Each number is 500 + 50 x the weight over the matrix's rms, rounded and kept within 0 to 999. Layers, rows and columns count from 0. Numbers have three digits each.

# layer 8 MLP up, 768x256, rms 0.227, rows 220-274, columns 128-255
472499464549508523514538426486598366519401578464456436538593507554449441532522513508373605514515514500507499551526517538436473564420516531476564540474490458485473486540577484520416553517516487487496437408492526522488545437450477416565463519481470524470478440445482506506594469483383439435488485606564539502434572409383436491456483420489495486507570423574486529563531500484537436486485
487541605456486537488394533421656524588564524557531450427487471484466471460465575530558476484532495466424481448485434512472487543468389523488552445551503498466509615500534555445513489493358547409436516548514526549484571435448511454446585546513497484486544462424432515543542594484442522525526512476407461394584431481554503386474434540533433520526490562350521445488518494433496459518530
522488497478523516486450483443477425474585516520507524427522476342451493562488528479466525521461437546504515501456480511503590533543532523495503425502538447532524429557559442428498563487508567544489571450425406435536472481470436578472505553582490545573490429487476546527476469560532530519569445467558534508574396495398478461457569577499467500497515405498515500496444581486450441533610
496469389536512569495497482397468433564453504509517518464523507555417523556450468460531552490522500440392514565482518541439445498439496495463498561532545523503427463519500516509497567509537345492536563483582524458519397517581515496555504528542495517508473475492540410498565480517485511466484480561547442445514516515531416497429440498473468507460572586481483441474515458539607563552516
480524430616598542578488585424536534438542568496443483572547527398455530498582559474428483529516550438516527550472519479505521517536558475427548551485475434546530584513492464566588579525464492596461475585566555359465599318523457405428598438580552544444487559519530497520488486476584413435485535533491562512480431465535495511476543459479544597508524483536484547586480575490604444526543
492543452568533554484488449463546497497485463473486433458488492533535521447517505507384484528471538539534447543436486509473443501522567416421530486579504437609460490515457484429419603488474479556520487478403494574479490483577427565447561483584489544608470526514509495431465514450507592459532399446496542443488494451492472472479409578519537473523467440498515512531473503485552499545417
501529562529426448469480568402573492527483348511535532438501530495533514591468491573455473482631487504479508519568526507473617478510528500446516444550564513544540559515593546481529435533450547561449436429590514514511512514406556498596516489523455489484533497523408599434536403449501496510489462358525548472495541485471532560506487581505472514461426448464514458498478497485494568458414
482502485525466464427431500527538487513528479459464605580511525464492452527510496521548449626440544601521543475479499517466495474567542544529487494488469545448514484545460507444487537552489526594500546503565506493534444490472456597438423559458498449483530487484481445485558552489496508546492458469496517531500513450505501622488621540585469519524448489590493539501504445443577546542467
468555505520504478505430486507559547508490472582529481500502516452521446590605451507588623573568490486461498464457603465586613565441440485462482566484489529513510488465438497455525499513503424490509526563447529594555448473497667486577491467572529457501523515508535485550537462380477519543494393438491564420434533539538528553496468416501428580587590450521539477476503480505485634500444
399459465495517550577428519548458448525453563411547428468451564417585512523605507485510563495475472491490441577470459463550508487485523523522510530507499598476545524481528544463480489525599497494474499449495433508553453482408473560520424477576471471559563478539541446574479528409479528480549512456474469470466535546494456426505498548566430472605450594454450511434464572486564393491576
485428557533572449550513450520594525456568567469464483472586537556509501468370430504555537516561454503552532497477467524534563485538398506542627531461421493429471466559558525515552514530415509495567588541520527536420507539491513498584490586470644547547429525463494443431486602493491434536558493472472447538544545511611486626482482568513478518607540475455558532491446503513516584572532
446536563510509508572604524555474500531481402531521467556489564493509421468500493574520577542498497477429478492449475474444491569603469454484552569489509522587600432533509501466664570481448470519567389515554474502556468436521497424534540470492452473457488542486497427507509435524501538549570414485474487557485513422474425522522519534471477548601432514433476529450524545458508430500584
477427521591492502496490440460500553459541516507409528452486504516464560473467483471516540556425555463521496516548482564463473462486493423547523508503559570444484526508579427449502538562482454457537481470439603535514502522545543578511594440455477528406508543533580511501570479577530597487519440462505459579472492407494539450491453519593536489527527531563484446503540456439493580506521
501469516427490484554503494600493509513411429504435536602517455470544481420505525477481392461436400486511495473472585405495420463516485468466503434473458514475503525514562618523483546518433589530530569402582428488573445506399541472453447449519430477511435534449522522533517566624477542496472517558500473476495535541557535491535474415521415458519499509543523480443522518512525529464488
602516448547516562578453371566405428496476537476548553448489459427521547585557492518540551454485542451434428473486437454564584528521468550574485554530464498513512531460481427490530539589565471388511555495489457469492493579548508530582584494456436524468528469491455558441572524571478499492601565462485448409562555513459505505451405454547468535487475529542441457555447542500564494525525
488510480618471464525490534530636433537523445488468441507463448543469558484413352593473417492473547592534529481497550449458498559420411599519501475444464571520481539466593510378517522531350542615445554402505528511513343589550477525519476520552522467637639481601463540466540529428528448486463563470498432538590566515480588528422509500503595537505556531471457392564519513512398544498468
531500482487463558546527412574528467493483478483454429500514552628566526463480513531539567501497543418498502589410489512466568458462530461537531518486416501478524471580516583482511559578572595521554512431494415557455463369541474449526504457511536417500570517553529494459435541559453515462407504430431499469475447570495562484528450482451408455517461527438486481571558487597493429576477
524479469502542439497558402479480432524498473496450591369590520552528525461491485549466500579617486484537517537517531569468536403481521492452509480561484490516599496452437565564484558477497510505488555532519520508512503545551454519510499483520473510474455583454445507483580419522602548419447545502506353454450462456398474540487530477538545423555470404519495414474510478459470452603499
485483598536384578506509463494500499475536549568505563498440481445519555514537482501524507471468458461464541599403449422570540466424466495551406508430402565505433488457585497535450526605432484454494517400602557507505510548518465474562433546563483529510455445500471551533514503430506513518447576447498521452528484540513404526448443521440572492375431457597473533554504530561478503551506
575397515481442473461609513536574433546429404452475552499465495480553573465494597539534496479506486547472428437496489511511519514501485518405408437531461457470544447483519486532480516454456517528440552504510538481507552497455462466492492538505514497418478392439569467491477509545456554522490355436517423519458605433514519488441519490592470441480547522480531608572443498445528553553456
497538507555504606437526584482592473518479393515507505562513613507475505519435522508486543481518556538461413554435565456422453497452568403494541451540501551580512549432590483510431453493572499486451491464523557533620472580536462547467477478506555430500448529508566515498485423451466512410540471451464478491438515559528554502589503560455580601543581521539453519509568419464434459544491
398467512452485517593564482494492568474555505565587584425433507475561556447512474455388449470464587424493440449437536507464513469479514453511505476511578496541508462506543523461430437541560496527551565561554528422489542434585462455476582467473485484505490463401500543416525482533497477560523575538477546514372505468509629534536569467452501514528580512417498515498474589461569493576474
544494479470558529559464502465437412597504486517497511481493436527496463616502587512419487569416484544527510501505385493547481486565404559499441449469543502511550495518490492519547446497547416534530542564496415476597397529515480572464490494535434485451549419471608444393472521428569434508501495415416532423463497501503479520490472585497413534599579551589466405444527455547478455499496
455587476454542519496518476473542535550442435564459597538449420476497494572548571491439422408371438556625522515473480481452520435536464478577402494448484566513562460488520592463478472515509505486393427471469523530436473457538471466475527432515488442535492490541394568552541593570456402557584550484540544447426516490604539532513522471399464452557461423417499478541519553558451543530542
467573523532445500541483581482493515530510528480512508531471471519476477518551483526573502553492489476457448485490542391576507474469579505496536546468451471502495496462500574566411512487522487438444470342486516484530494474534478546581480503465412463521476528487541479522511501617464526524555493590447476451580543409579542497526518454521424440447540524472538473489486533495478408439602
521431513591468503524464529557481513499497467442493521466476490437550491487530521535460474476511496486468478526600528518454503443569435484539508413468527529474499522415499550479506511536537540455535485469451515533568559526492574498463537498479467457462498530592532554489476496502468523537493490559496464537462499561557559432532521523512428563489467446548513570542589462477485520464505
502466579354469506560518589525474500515503535400554552431552463491495490540467619484535526495532531539427502525457511474588429475508415517469520548547499539527480551564463337502445514453462535519517451517525552588519541459490486511572528499479500478474530512518552546485426538459480586394556560594466522502549476442480460461460498549537522541479430510444479538426486455475522532551569
466447495463521588570479454544410475518558537468457493484508599485475386555580494529553487505505500512537569521471473418508546542457551461487438564440439456496520518490517424517418461649554539516554540440504410480490463557471481599494522508484465471503468527499394553495481507532550477466529410581586420520514410516482456436444462507488494549543521423495463512560520515557578527503594
497458451418537482499496400491454450458389445517486501487539458477454451505514540556485480553523442604443476523498541385401508537520555462418478486573575485427510392539459434572537539518523519498566449426432495439475492502481550557562522422426472514481570542463450551478458443534610534482481500554472492584465520487448503545488556504475508492584467477483515581439507512488464538470685
468517438600351525532488404548557608471536473506471508577378442394493593549540581472499425426546473380458607421496516458509474541408503422414501483405433476395581528593568506488427447490447499394538483590507552464463491548503369686425484592458436400488459528479492517610562542475445425507567525531590494523513480458516615523515452418540463527519556479467428561589539569546546499584476
498501472491446529488489502538486435499546513583411544439532502403496446518479442545473477517489466502495484594545499519511577571552472485526505407566489465456567488507521422598558405506525482470524479471560531455470511545420570467485486425471497425472487512567531474453424508489413409574525386531528553500608562409543552519438421511537496574532427528511442539408469488521445424522586
487512492579460485539509464478440545468491538510536534491503534601547523426437527535457482402561454445555492555428467579553423434474524463620493477533556628533474545443498480513546522564422476503436473533484500496485676510407383549499556469449450511536618423537528549556407488399453411452524496479484490411379488545545535518507541539591492428415508546573508470544484510506604491524549
527533599509495501535524474446530449406403493484501533530496457471494564603461404485492497521414495410603449499455578635521557443576536585526500593492506487480408533421515493441528492553568540434463460459497553598484549456447566394395538479460436501486480559575508497551428570431458496485499502431497610608541526482471574541482605489463463549492546503483442479549478518568540561509496
545461594557472522424550521463632569439476488563505500596567488468584476450489502460547459533511431506520429505502448614467531463465511547448548561562488538434485566536536464523422540436520496494489562449588543389602513532539564503589573477516551509474521529441538464452576645491428500492388582548471491464509626485536465624461540551415500515500564538608430416531457467556549510431486
486562506494390485535522482527454493566613406479543514501550580554505493482574534445547567507561528523424487464448453453546486473519560446535474575596487490462491480416446454494527607476565490404491463543531573497505515501576505510476527434607432504440461489491494511551482458467527462544534504529486492542540540558478498464525538449484501563538613531427408540476419489616499452480430
547510511513473461543523509514538599470499520542511463527394486515534450441595491528472534407421502477452517557450523520558431495362439544486500495520544499559645542442521493439495588526515511504466419451581488505522423425580536480435535489521340525426495455506526481497531505604520478524482501540578480438451588557559434458511411598526536455537494460565433511480449472504396455546492
436528447486528546387478450448427487543435518532407409438396544475527520472460520508529484500474600589484532572535455446472515508523506531501487500546508475544479508511513514451466494535560483480517477436368500493352538520457465521497500542499462503429514610563499425480545545591554513566540545585572506456509436537502484470547442466557426489433510463559579442526528491436481515473512
536477582475549524505440421542564509444553582538579467390559513465406527552544460485545496485640482568599549580520578457407514494542528466452500514589498547456520471523525488493563423513454391500456487531541507518564546416503611498428476550575552448473432472544523583469448515494471626469557531465505508563537414515498463602545440579499523443499608467455485501484436406532485612510522
450559426495491489460510518483497452627487549490573496526494545434497530450501542578449544424429531478554392530509552595557505502505421563576550489479422552435508554425547452541504389427540520477515452519499683562419569489528586576563513456546510477529425446490529474483402521502550487580558506530473503441474612461524483472498603499541501534566415446574529404497541490561471484489443
545443562501455465494533460410427442455414500515541501545448488489530473446494501466505448496528501496549549528508522614491555539538414567564533418424445536621541504538492429511433568591539472503518512591500501522515441518540498510510479519612441604469636560525492518508481579531528486503444459500504470527534525489571485473558583492537503533585426566532447556488499458461574493520525
575483505502517502605554574514402524514596517493472533512594476490472514523485562526422483535475418530442565511572515455512541467399564501438536526520431564465577503534437483526489531481443477577486572520485540450438516433503590500544492462626430519472497549452525552437488576463473585489497543575503535503579508555525500498418453440558517498525478480448400435532540544513556530528468
471521546460506472539448505525460508419467535522559419469458443452481452528490475515513444510460424529467591504533462501557545515481388544519475504492510430436463486460518507457558547494494464414540467494510572524564454470545508526503521519390449500471515550460458515478464491494549506423431509536432393470461485487534452523343387420467530486497471565461490649484513573573542470470542
495581539449595483518549531546510463483561585501464500435503436436480508473465501587524496554466532479524570489499520492482481471503368516496501530460398476467525519501519513532421441518599552535539508490384469553485463552640503460421519509485491504494560552517409533465546364457493494518496489518554604511516559513394557480464473496458441494638411520450522521482515408468512441473615
451495485525593561569557544559465489441442525528423487562514486509549566491451514580516471564526490476498500511505440497580578604451443470554516544461492493494490531550528451555570411513445572510461537479429498578525473461526496467590507439465527459458491512536623546501448417566482349479455547491447555503510464433491474497468528521502441531473413497437518577412526586573540435539539
513471522445534634465502514506533423489651534485572457527479473393478482526563484457516486538502494564435551592500465516492600535518420444469481520562511595514598562461439544592548537579473529540577488561556484592404554472473504400534468529529547490555515507432545394516513582477568548458457442558532505549445560505455499373499464501480528514455539417522525460543481601465517555516418
478537534563511483562523503456511445520517467533480512544554531424504495416500535535423474416476535410520508504442577468635597520424481484544414522419537563504461409523512582485445482573496590508448452491513538467557470486492396430500500567569544459489544490564437560526524541417524462553469581582529507419509482512352390543564518521452424555517518480545472444424408548474408486507561
556510449474472447474438549574537524470494456560527512518423567594571507571491539468588466463553500478542491553402463559511429418478498483510571555527534634511461513565484477489484514501505529550479551460495576542502459500504440473550519524468530487499525494544409442499500517518493505549514511488564537499541461533438516499487495522573401462489517572507473561502473547585516504553497
517553393524531457450470463414425456573604460512498521507461459537489524511563594569541466429521444497532585475438495539526556548522413501489508513529489478465529612454577596549549463538503466514456414460547455554546486502609463506546513619560567518536497479495457591492523498465429533532460495481456416513500523529478512470532538431486583436451487498490539399441508515548585459508368
517508421512465630509469460550508520451558388424437592533439462554498529640480523486516475493523464538442401463400463493463536558406453432529569559433498530491437527462510526531485527568372488516580504528556581452468601548450571456524498494497534560603509529526457506474491489482549465479588468506455521565534520511507485566454543563496523577500458564502497586519474423526444493527463
590542537481497478546449545488460492515487576447517477541504493465583562506475495547527506448508423510467523501536575498557556496458495554523494550527477446505574514463548540504430551489479528439421487564455530496536506416529460515506535525523484457532625508633534548495536449497481518448455474473414532464548520511449488516541525553460561421564413479513585558513550517470545437558537
445572509543509431509523475559486492498467452477448485547525535454464379465523449494512525530487548452433609551592396499514462439479496571450593530498522495496527481503562466550477529512460530535587559472407464528461502471535430484511562471454612545510487514443497491549514514550680494541527440569606523483552503528539521527538517467540520571585451395552489516485521476532514566494538
360513651487506443520543559479527524589555493566510610546553471499496576488413517543516482562539492565525465500482455476465532415517376495562530477515483474548515582492499517504476488419492544521477522472662508476513510514516585479508533459434495514509488422449423497456581564458510519505495507502507465376388465458517458437537450512557440459443495521451675523470509574480518493569496
459491534537488509576467489490477522404585458429526501570521553459482449507509561469434490465568543520380568533506513529536541552385542509498587485517476495442603449493547445594393456519456554463530540443460541466430469568464495513492416484535575535592473552527468469453476479452463545566464492502471485528488467402465454521466540523508538469538406496527543563500471446542544470537488
504522538559571476560522597539465572429445531492477499595521511407558427551488410559462460499518585546529524559398485443530474436469475426481445454466542507618469534362429399557580429516595506504518554369520455477564462491488486546469552551562501539470412544501568466560432568406437593445471478584514488486569526568494525528451512470574455507501543499502446500456572459483518417513504
546590564435522490525478535509545432620503498490489501474487454514397504458512506457556458434487388430409450533468457443524450479502471551555539507590493427526495400581493530515504519547470598470516459500472634589483523469441499480458509495442587443451556518490510476543504536401572432571446459489553405495552518524458508518501541504502503587577513543530485438477476427552656535473524
# layer 8 MLP down (transposed), 768x256, rms 0.257, rows 220-273, columns 128-255
530589514548541541538478563548555396494543590536417527660530421558544534483569458447519494431582495413555574469492457338466424507532503548584474491405511462456427538569618485511537504504441533518466496429544468484581535522448484525486462630541509488582531416513488483448502502434582418477508414483491456523486570431498547442441432556390545476534462529507484452480506519575539466496508
532537450568475487509475561474420560522445564530546516523594405455432472516581499482542532482504572509435499468454464477519535480440435481512530406564415476478450389431447530616575434479482511420434448487552469520460621456455507423515519417442459491537625549447504561466502528507465628530576537559592502403528547492539479425473604498535532514504411523505518468602495490510588501504439
558439546609532528542511631522480554467501519484429544516441557515451471523508510464486577464358600444551495390505544472521487463540508454562499530493508483416545433373485469554444422462433454514554520504517527595472503418484542496535391447591491478460426567467501508508459442514568474457509493547566478483466560442501547498552459494545535491478489564479531565477621507538478451420503
488499586498492473444500588524619579578456473506554557459513496519599440540504504585508495436539537429425505604440522536584445467571411540405511466468492491582478465537489434433449532439550593481486495520466530448530498553550574447500506416427530529434518451526565517465425466557551508547461568579473481476455459448433463574486562569403605509503539492439518592484516534452509520475467
429427553538599556489483497412521418443461559528476446513457529536460575531455515525337413487588508480433539654435513533449451400482583480473505559489508527512505562463506511559553540484472418495528432494522600438465565435401545441524499448513438431525436547470534503491427490510487436603519516553572583548476463517486515552520583497443465597538511474488462540574521495536496439488525
488493441467437488478513538464453490553516456473476413477534571458551574490471564544499478404449465475467515517473415555555521586494513503495453455504522496460611487519445465491533529441482502473510468546568477491571464534507466533475458545444465497508506572546449512476561468493551499499557574511475531540476457500509471476476509511456515491470535478470560447480518472590528517507612
442450491514564516519529465576513453465468597456453459543528490538478430433520504453550519507408522584494483444433488521459468512537498553485535547469507489515561505546464487537467527479525383487470532513477564514482443468586487485546504550512493454481461549524562498557512537558532501539489578496529524448459381511480579498519579421472536450606550521483539530478503548502554542510545
479450528542505548550487506507510535533518579532544569472514499505500540490500483553546479398486545535428487463451496552593585538538509471430483428504414489466502522477488544486459492479469528513614452498498475535449591517430543509552552491554473474597445518575470490508391450482473479531493480489553441509464378573495448509505539456554430441481468417482497547463530524486464509444476
521492610483483509458540417476576561426566506541492566550463645519547498372543460492584470525546586478472526550559451506493533445576501431545438510446495560483551509470519543518483560441466510556453506635501447464508529454553439563496449526482446486621453443449549497521559460478494472506457554445499497520588495476495542382527447598529491496570476494562515448514472550528512525470533
566490506523462530525573497514468539530473551483557563553419497582489440519364460500475522565527570548445514457482464524516536512397522557604496474515506415552561387552429487441522410538459438431542548518514497521514572506598473479474444505524460469473507442521442422507362453452566514434500496433524532504524558489432486550533490560413540498525472467557580544625484452471422442430549
536476461616505482550426460599509481408516516598469447503435436575474608531559480495495459430473504558495476458466572550572492455554462394586505454465461438428519503521510515513560353556430452511489477397564503518450496513429510483377436403518451525485514493507484463509573429493498542525550497540532470578465499571413479442461474512405470488515490478527602436487543437576553508485508
545599491497482504485487460501516494579592517584538531512465459565484548502422490515475410465543459517451469464514510361439512534446436553496523453518589361492486513492477500475537546528552529493534511538340475490503498548556530488359610561577525496457496459498486547469475532507521532498512533495545502471469520450405439512517458454528503576459434480573521458522475485515489532515471
547513476397416573525566478468516482566553498560594534623468500489561445522502480474489570512548420448468559468521578452598492473502478458579385574463438525582528431552435532513586519541443600444591494542539494552493414513446568501488449474488488472483509484416451520500437516497481398530490445484516522467444491555565504554582530473486414469480517529486521546430528551544494361481526
404563520567543618507463432488534484484472454413512490500451552427449454463471480514505472515427468592458439468469566511397568517513424477570555498525536467524527538405597433539456439480534467519394561480527419515418604553490473539527496408492537467606479423613567495537505459581537562480543493512562451568558518472499543504494526453495478512512570599497443531493598479503529526481548
472549433436509531492542447559513499498628468355454513467601519500411480493550547481515525486386530601477471457501507478567560449499488530513533436426457618642500484565470511478469502537427438450539531461540450553460570444542487377542480459480483414485514490534569551447469467453566462486594543470522525506450514484449619505538388511509436453574511545518451421518474559522462536430557
500505494507492518434486566658525508561477522392518460371456485458475590474470537399465486455529439370429486568425462566416534510423524428485491549531496496505465505567455511594478419488512544455458415525549531561617493471478477493403609521566590485424457423434513510487441529465493541464515466550539429515620500501619444525457508496532494483528438550508519446513560544538442520452510
434517489500501493593493560440424510522481540463515481475512485459531540519401568467398553496512468597561485543468492522456387411420492508496450516442506445498544471487485414458556470553427458494597519473505544472516516501510527472516510543483426429465425501438509521551508462431528423438505567394534481564489543524461484532527592485399555502526543530513462507477483510527548565528551
515427496560479540498459459400472431439491607342638548572534595447547434494464545523504479690555414463535624503510491621557522524524542463399495537445433523494456517531507480385505510529499485450657492468570462499437528501464530494483576495540487553518496361408509533477542543494514495399489492474529575467511546445475398488417577559511499591459509508432461497409392541518500402547485
548462435560470548498590437604559570625601474457501477427459430428511486504440517540539482571488469569468507549416496501518502554392588490555441518436498548509480435399555535546514447507559482493495489520486531527508511545497473571402481493423510447510483591512519490568501442508439528465572555457493490394550536524559515503484593408419515459481451538469486472402498449589484449520469
587521462567512487564465604499455464543613366494459484547460545510600548618513502573529550585471402381601550474528496491563484568475667487541506532552467425499528510425497582482519588526511446450539479550635407468536596455535573451591513485533536464378490503468653440473507550475397522468537523421505472529458550477506440450439516409506528417435478486556450603452447598508495471471447
455479479551549521618472447510517453505477513491460490528446555491504475370451442497530399531582468633465477515528511470431520532472561515457631520558496608440615528549450490472486527479472551483568482585564513537451558604469555627546475513513499546510552544461483521529501533435512490430428462500513537518437418567479483551546567443521604497396514513585496507460461458519472467527496
487498536586455475432514550426429521554556495548463447442495416527445370491523520468514440524451473498426497504507508448471552455506503466562552412491567462496520532532410473438467440586455480492525534509561445568541440407506458423483488580508523494580507473446472509333583517485492408584541511608472504492520489520495603603553559524538539497432513519583496528448482469555522504516577
526400477427505446547478524515401496440471485383506354489481470502449514476434599559474420488554548475475525456446527513564482546488462525522525577514499457547521529487455495534602507510544523486451484541540419459529595457437486496556520398423546571539467440437462559513417502473456546446515464478577479448539498488482577523412391518499499527418510458340544617509447578457485583425447
548489469564524458506470490549389496541490512588422518593480506450536546542537440498540481549578447556530368476483601461426525542505454515449523437440513483583413443523531516499482482397540499469387533631405570511563416490434568483394535498510426486470546538488469527447528439497493542532481527532418527517572569554455474481456366551529428480572533533499557476560477452515502507565463
456407477544452445433493517495469522512476443413422493496583555504596459475509543434544552521522492467475522550548490502458492506509418546466475466575434501451524522538569501404505505566513518547596557518531497504493575554437509527496503503527538533450528517464519359514572522426512493460459530388556576567520425515500494443522561461527478490445505544590481442490546470470508525568411
481582445436506523460546436470544485458474504519522414542595494474477521496492523464556556556535544561530482477418505430577532494484515535484481496487470503522467525549505464488574533514457473542430507513544545487417507501558492442496487525479531575504518487406452469510520547475512496458551518471434526396569584463563494530477536469484557576503482569527417435519478538507517465505502
494573523550477493489450563384501557505520513442496465598478516530480494432503489544497463520433506477496524567623572520491478534546460490490527488480405470465619523494573499570461522491518443518584506492478482459476486589515490508480445528655443487458539536485484507511521491521481517532394500519451509537593526527460580535455545518496523454524511494456531427514496567414588401453461
511485425445475535442516522532477484383516567509503474534566425509507497389525426439563508502583516564501438515516520466546463484454479515534511542494555484412516498431443539487498450584516520451573468517517565505570522484470515512497573520521559402510470448500474516529516430491499478472570531517470604477480569461499559520397390465427470461444463544473517585440452518562488417511554
464542579472465531498449565517513475435546507469544504598460536505530497452584500494508544450553516467513422537471440500502502576433539463544568499454504460486479444478397509546419462541536519542559587516456511470542534467490491468572527544468455540492485420438599521605453399466537469476560502529570503617474442483464532474532585487476521521492427476482607541446497512341486539450555
584528517585450503469467349454471479472518453418494460525452444415424549541618473471503447510419471430415468418545468525536445625427395513441515481457568367483549519452456489461585457463403456424444554501484568362492539387479478632594401563480532528496536429605627499550643551575447476479475595498552401569505506560359503484603534452438623493507615440383432463569479556519481517490524
495518581432492549479493511556631403588519433525467551455516424438501366489475452537471394526531471562462385567564566478427430426475505478455452520378467490510522474431498550521552520468604491488586468431473498388517510527463607522558446466506538446464576529566542490487545513366481468503470518561487500451494475520518426506394545421510430537494517394540407423472595555556494544513448
465513522541512490467537517500442526598477559473549516442428563462541520503533459491579482463542487524428475516530441470489470486488543481494405530499476488467526526554493479588463475483513509505484451500526486521513484492529441494521558515492551545421599499532490454493542494463454469510489500415504515510621518424484562514517521483461432502515506496541490503500490469560490524529497
528442540509532571497559468441500522474475489520540546436445552416503524519486521557517499503564450452585573543486451417419497537461510577494554544469455485558515496428503464569582496486498515496529475438388573540467539479444465524470514437547533530549524522461558547487488526580503495548540637454457507459474561481402579545491495552514473494451433477516513473488480487437408474514561
536546624515488555488464484475577469482495501553545493547544544525508435471554439549352516491493499530541526460492561450601500548468434505558505455527503484516491433481536509483423538454506510444548534469464475521530508470499603481470546516572527484576526526573534567474584558544394562410489546494490493502538509411433502460449594494510601631543542560497602535478545483450482503502480
468491554503393445474385459447494527532500485475455573497505504384470475517501541467534462384430456457643545499411516543533525467456518509475515541502531494462560535542570504471428385415425539611502548504525507523544538482531554453465486583458481537501418463489402556438552521469501622409528480516567501458491450502534522544427508534490579562517473471566478524519492515463527562491481
511508464519495620484467472533476488505553561447552535506579581503465582503477476534571444481521527593432491517584470570536544467604462519569511390527516444448460561583479421541518519484441466481503447478412456460481524538545511490547521550425489482494502514506469536531444500464480574488524495511537490431419479493489551571466567434524513578550446462445480526534461517529461491433514
533489513520482466503555515509519523617517482547545562466522425410532468516514521477592485507482465596486535537467491492535472533466466566486507430390562540538537419497521424447480509474461606479442518527526506525600432490447532470527474439440452492554577462516558503551378493511488446508495489513499438486574535467567476524483495396471518514636525556504584537527438524452454475502459
595482469429560483512525571620502565589542459487430471469449552505519560537577482491429471514472474526471474520540566463466525513478595583483519486486543439473510528526451466533457474517443575466498472537535484510471419442496511514485512566593514556368490480565437497483544466543419548573476457536512537676479582515506424504509516514471575529483555495476523461497506373439406499444468
536442442454550473573467428546470527519444411502501440561494583495456473450648502479546587494556550513550533463508522413456586528544505457445500532548580484471471489492477420519597538460566545546523494515421481433435526482607493432523462407404486476501442586518463501473583476573518529480526465543468508548569486479516479479556517428470489488362513542451432622461480495490514416484440
515479526552453609548500425510419408557516395530442516425544444523597489493445417591537509472579504488507415372484492462546473490530472602470495589515495524626531516441506471461410484464502594442507566459525447510532604416481520552519527469479445455455389507432457549524613533485458397519484559553542532502453441548402515451424457505458417545438488411570504429420555514453531446549397
531532531521479556432602460476495494475525470526516494444431546492493456516491543465480547526454484440448555491488498428535584529589510526514456540485495472504462498489513465534446567559565661573537545443477453567504563433467532478569545524509556484559531476600495533485515488461537431470386574476477492502476514571486493505504518529555481495450532520521545469565504558456511493517508
518449446503466514500456481532542453540565481428506466512414514504506518498454538443498570517469537485491412486490584508497510515499580468488571497438504558473502533593462521468427461511523508586473557554428510484474550495495567501595402480441504493563507487507510470503460487585490507500589455435508456442512440449526535454521532567498475447490611461499505354556562505481531474520511
590507573529470466496494473507537543483431409485519577543454558510504535559561552493592468448562567602430466457547484466505487491460533461566484476448507455461597550485485462443467529448527473586436522422525449480427518523488373571549508434459574562479436540564550490489506641488444516438534497509462512522471439492574497434453515566490488451500485484525474575479435569511502445497436
498424476480486444466513529571531458575547451511490536416517534500514470460519454478531477508502492555531535480461514535470559453559482460472471495595561560557508425504502549443508490594455478482463587487545594522544497525480439493431493453588422489540480470520574502525514495428513466558527477500498457545428516538474514499542433562439515550607524511577541434448451519477485473496516
501451479457464560475458607443532561456556485547499457454480575500538534453379483507513443479501470572510519617505531465537480401466469462513416430543594452419500531476415546532540387483445444577531517488501450443490565587466631447505500549527540531543612479499519532500518444573523604551510535501513538516520425510531537456517511460535500481508515599503538581558461548531551544603540
500577477487555430513537456480613519492489538451453527530548540464498555507470532479440587479509473532602560415462595512568476639482525447478415593496433444465458471492573528472444447522496350539465525592522500488489514464653427544537520495422469518397517556623508523535469503441604493462426441480514579481561478486511540381561606520516587484561477544562511464493571549361514508569531
503562525526559454630460417411531532537352404491495503486466404506449577476613498487515512483444529519474514513524529411571578482428415489483545518445453482442357524580456403510535450568374536518473454564532495524513461524496553441540466451502477509423500503507498463470469544471458524594539518505542563525451500583532422520556568519481456454551530477486442552502396435594510493500517
438486454478490483562476535443517640529490491401476467480513535486471376454452509570429518506477548464495476454591412488508529558489550481409573432468565477529491424573536528459489553495527503485541484580509524405412490487488533539579450485503530457414428565631516565449613518459497475502502504404508514533505519467356497541442492598428536469554484552458427474482530568467510496456560
480529488475466477515539459444482521597581516434529471499499546580489556618463500536419491591400444445534618431466494486483501512474451448461516483516483578585478432502519465524555449491495378548490434585499531609508461456473476429488481463498499416429504463504468497485542528498467509402484540430567526571511515498530507460501539496551559485468502488437502578589531492570492368511379
486472487539593421499481508431500543479533461478478523636611535628566481507515395535492517503471522565469440500440452543542463519541417538512530528454489515519448543510476531560463423562457548465591446527510474489418500469540522397617441574515526487496541471499500444428420518468490531582601427426549470527447457440466609477498513423508484512517431536473471523477507497505416580549419
453472497526505519551583515521477562452389495506372474455514504481498473443489506528420551550600484456481502453488567547454450534475584563523554452492563522506525474513507538475480512468451479466530502479593583451440443491567538454590522504536465552499546538542493535443515443517465561500533565441580433512441459447415460542569511489445468428542501542487524591525531439553492590462497
475495516484588553565538478564459499488508497459423400573439441521449526481569526441481543392466517508433490478519470503506519489432472431360471555409561452493515432436476450541474456608481500524468478491525458505469528505572511509438496581520499542525452439422507508543570475457495542533446534548449609520546581620593628484505494622532434508509496509515538409462525589472526497406563
574525538429509427465502522466446457626455579473519472491419467488542526421423470477492512519530410399634477497575573533481361439494514500494431547498522529451450525464536560500490488525560489528462435499488517547575393537565604524479462547493449522461467516473491556514512492485493471460500486514463591512469603545455500419472507529527535531481519443484486474493631583516458578476488
527499517483420473477408482415515484509491500532569538432472496532420491431547543444506462540386496480471484567504531545447573552441563485551587518417520490541507546500472521424390417547496459559530446580431473489448452546486518526591484475493563527481622551478482558459620570546448529513561431454456504485454490521543490563570506548438495534474436573455569456562452482608445491518477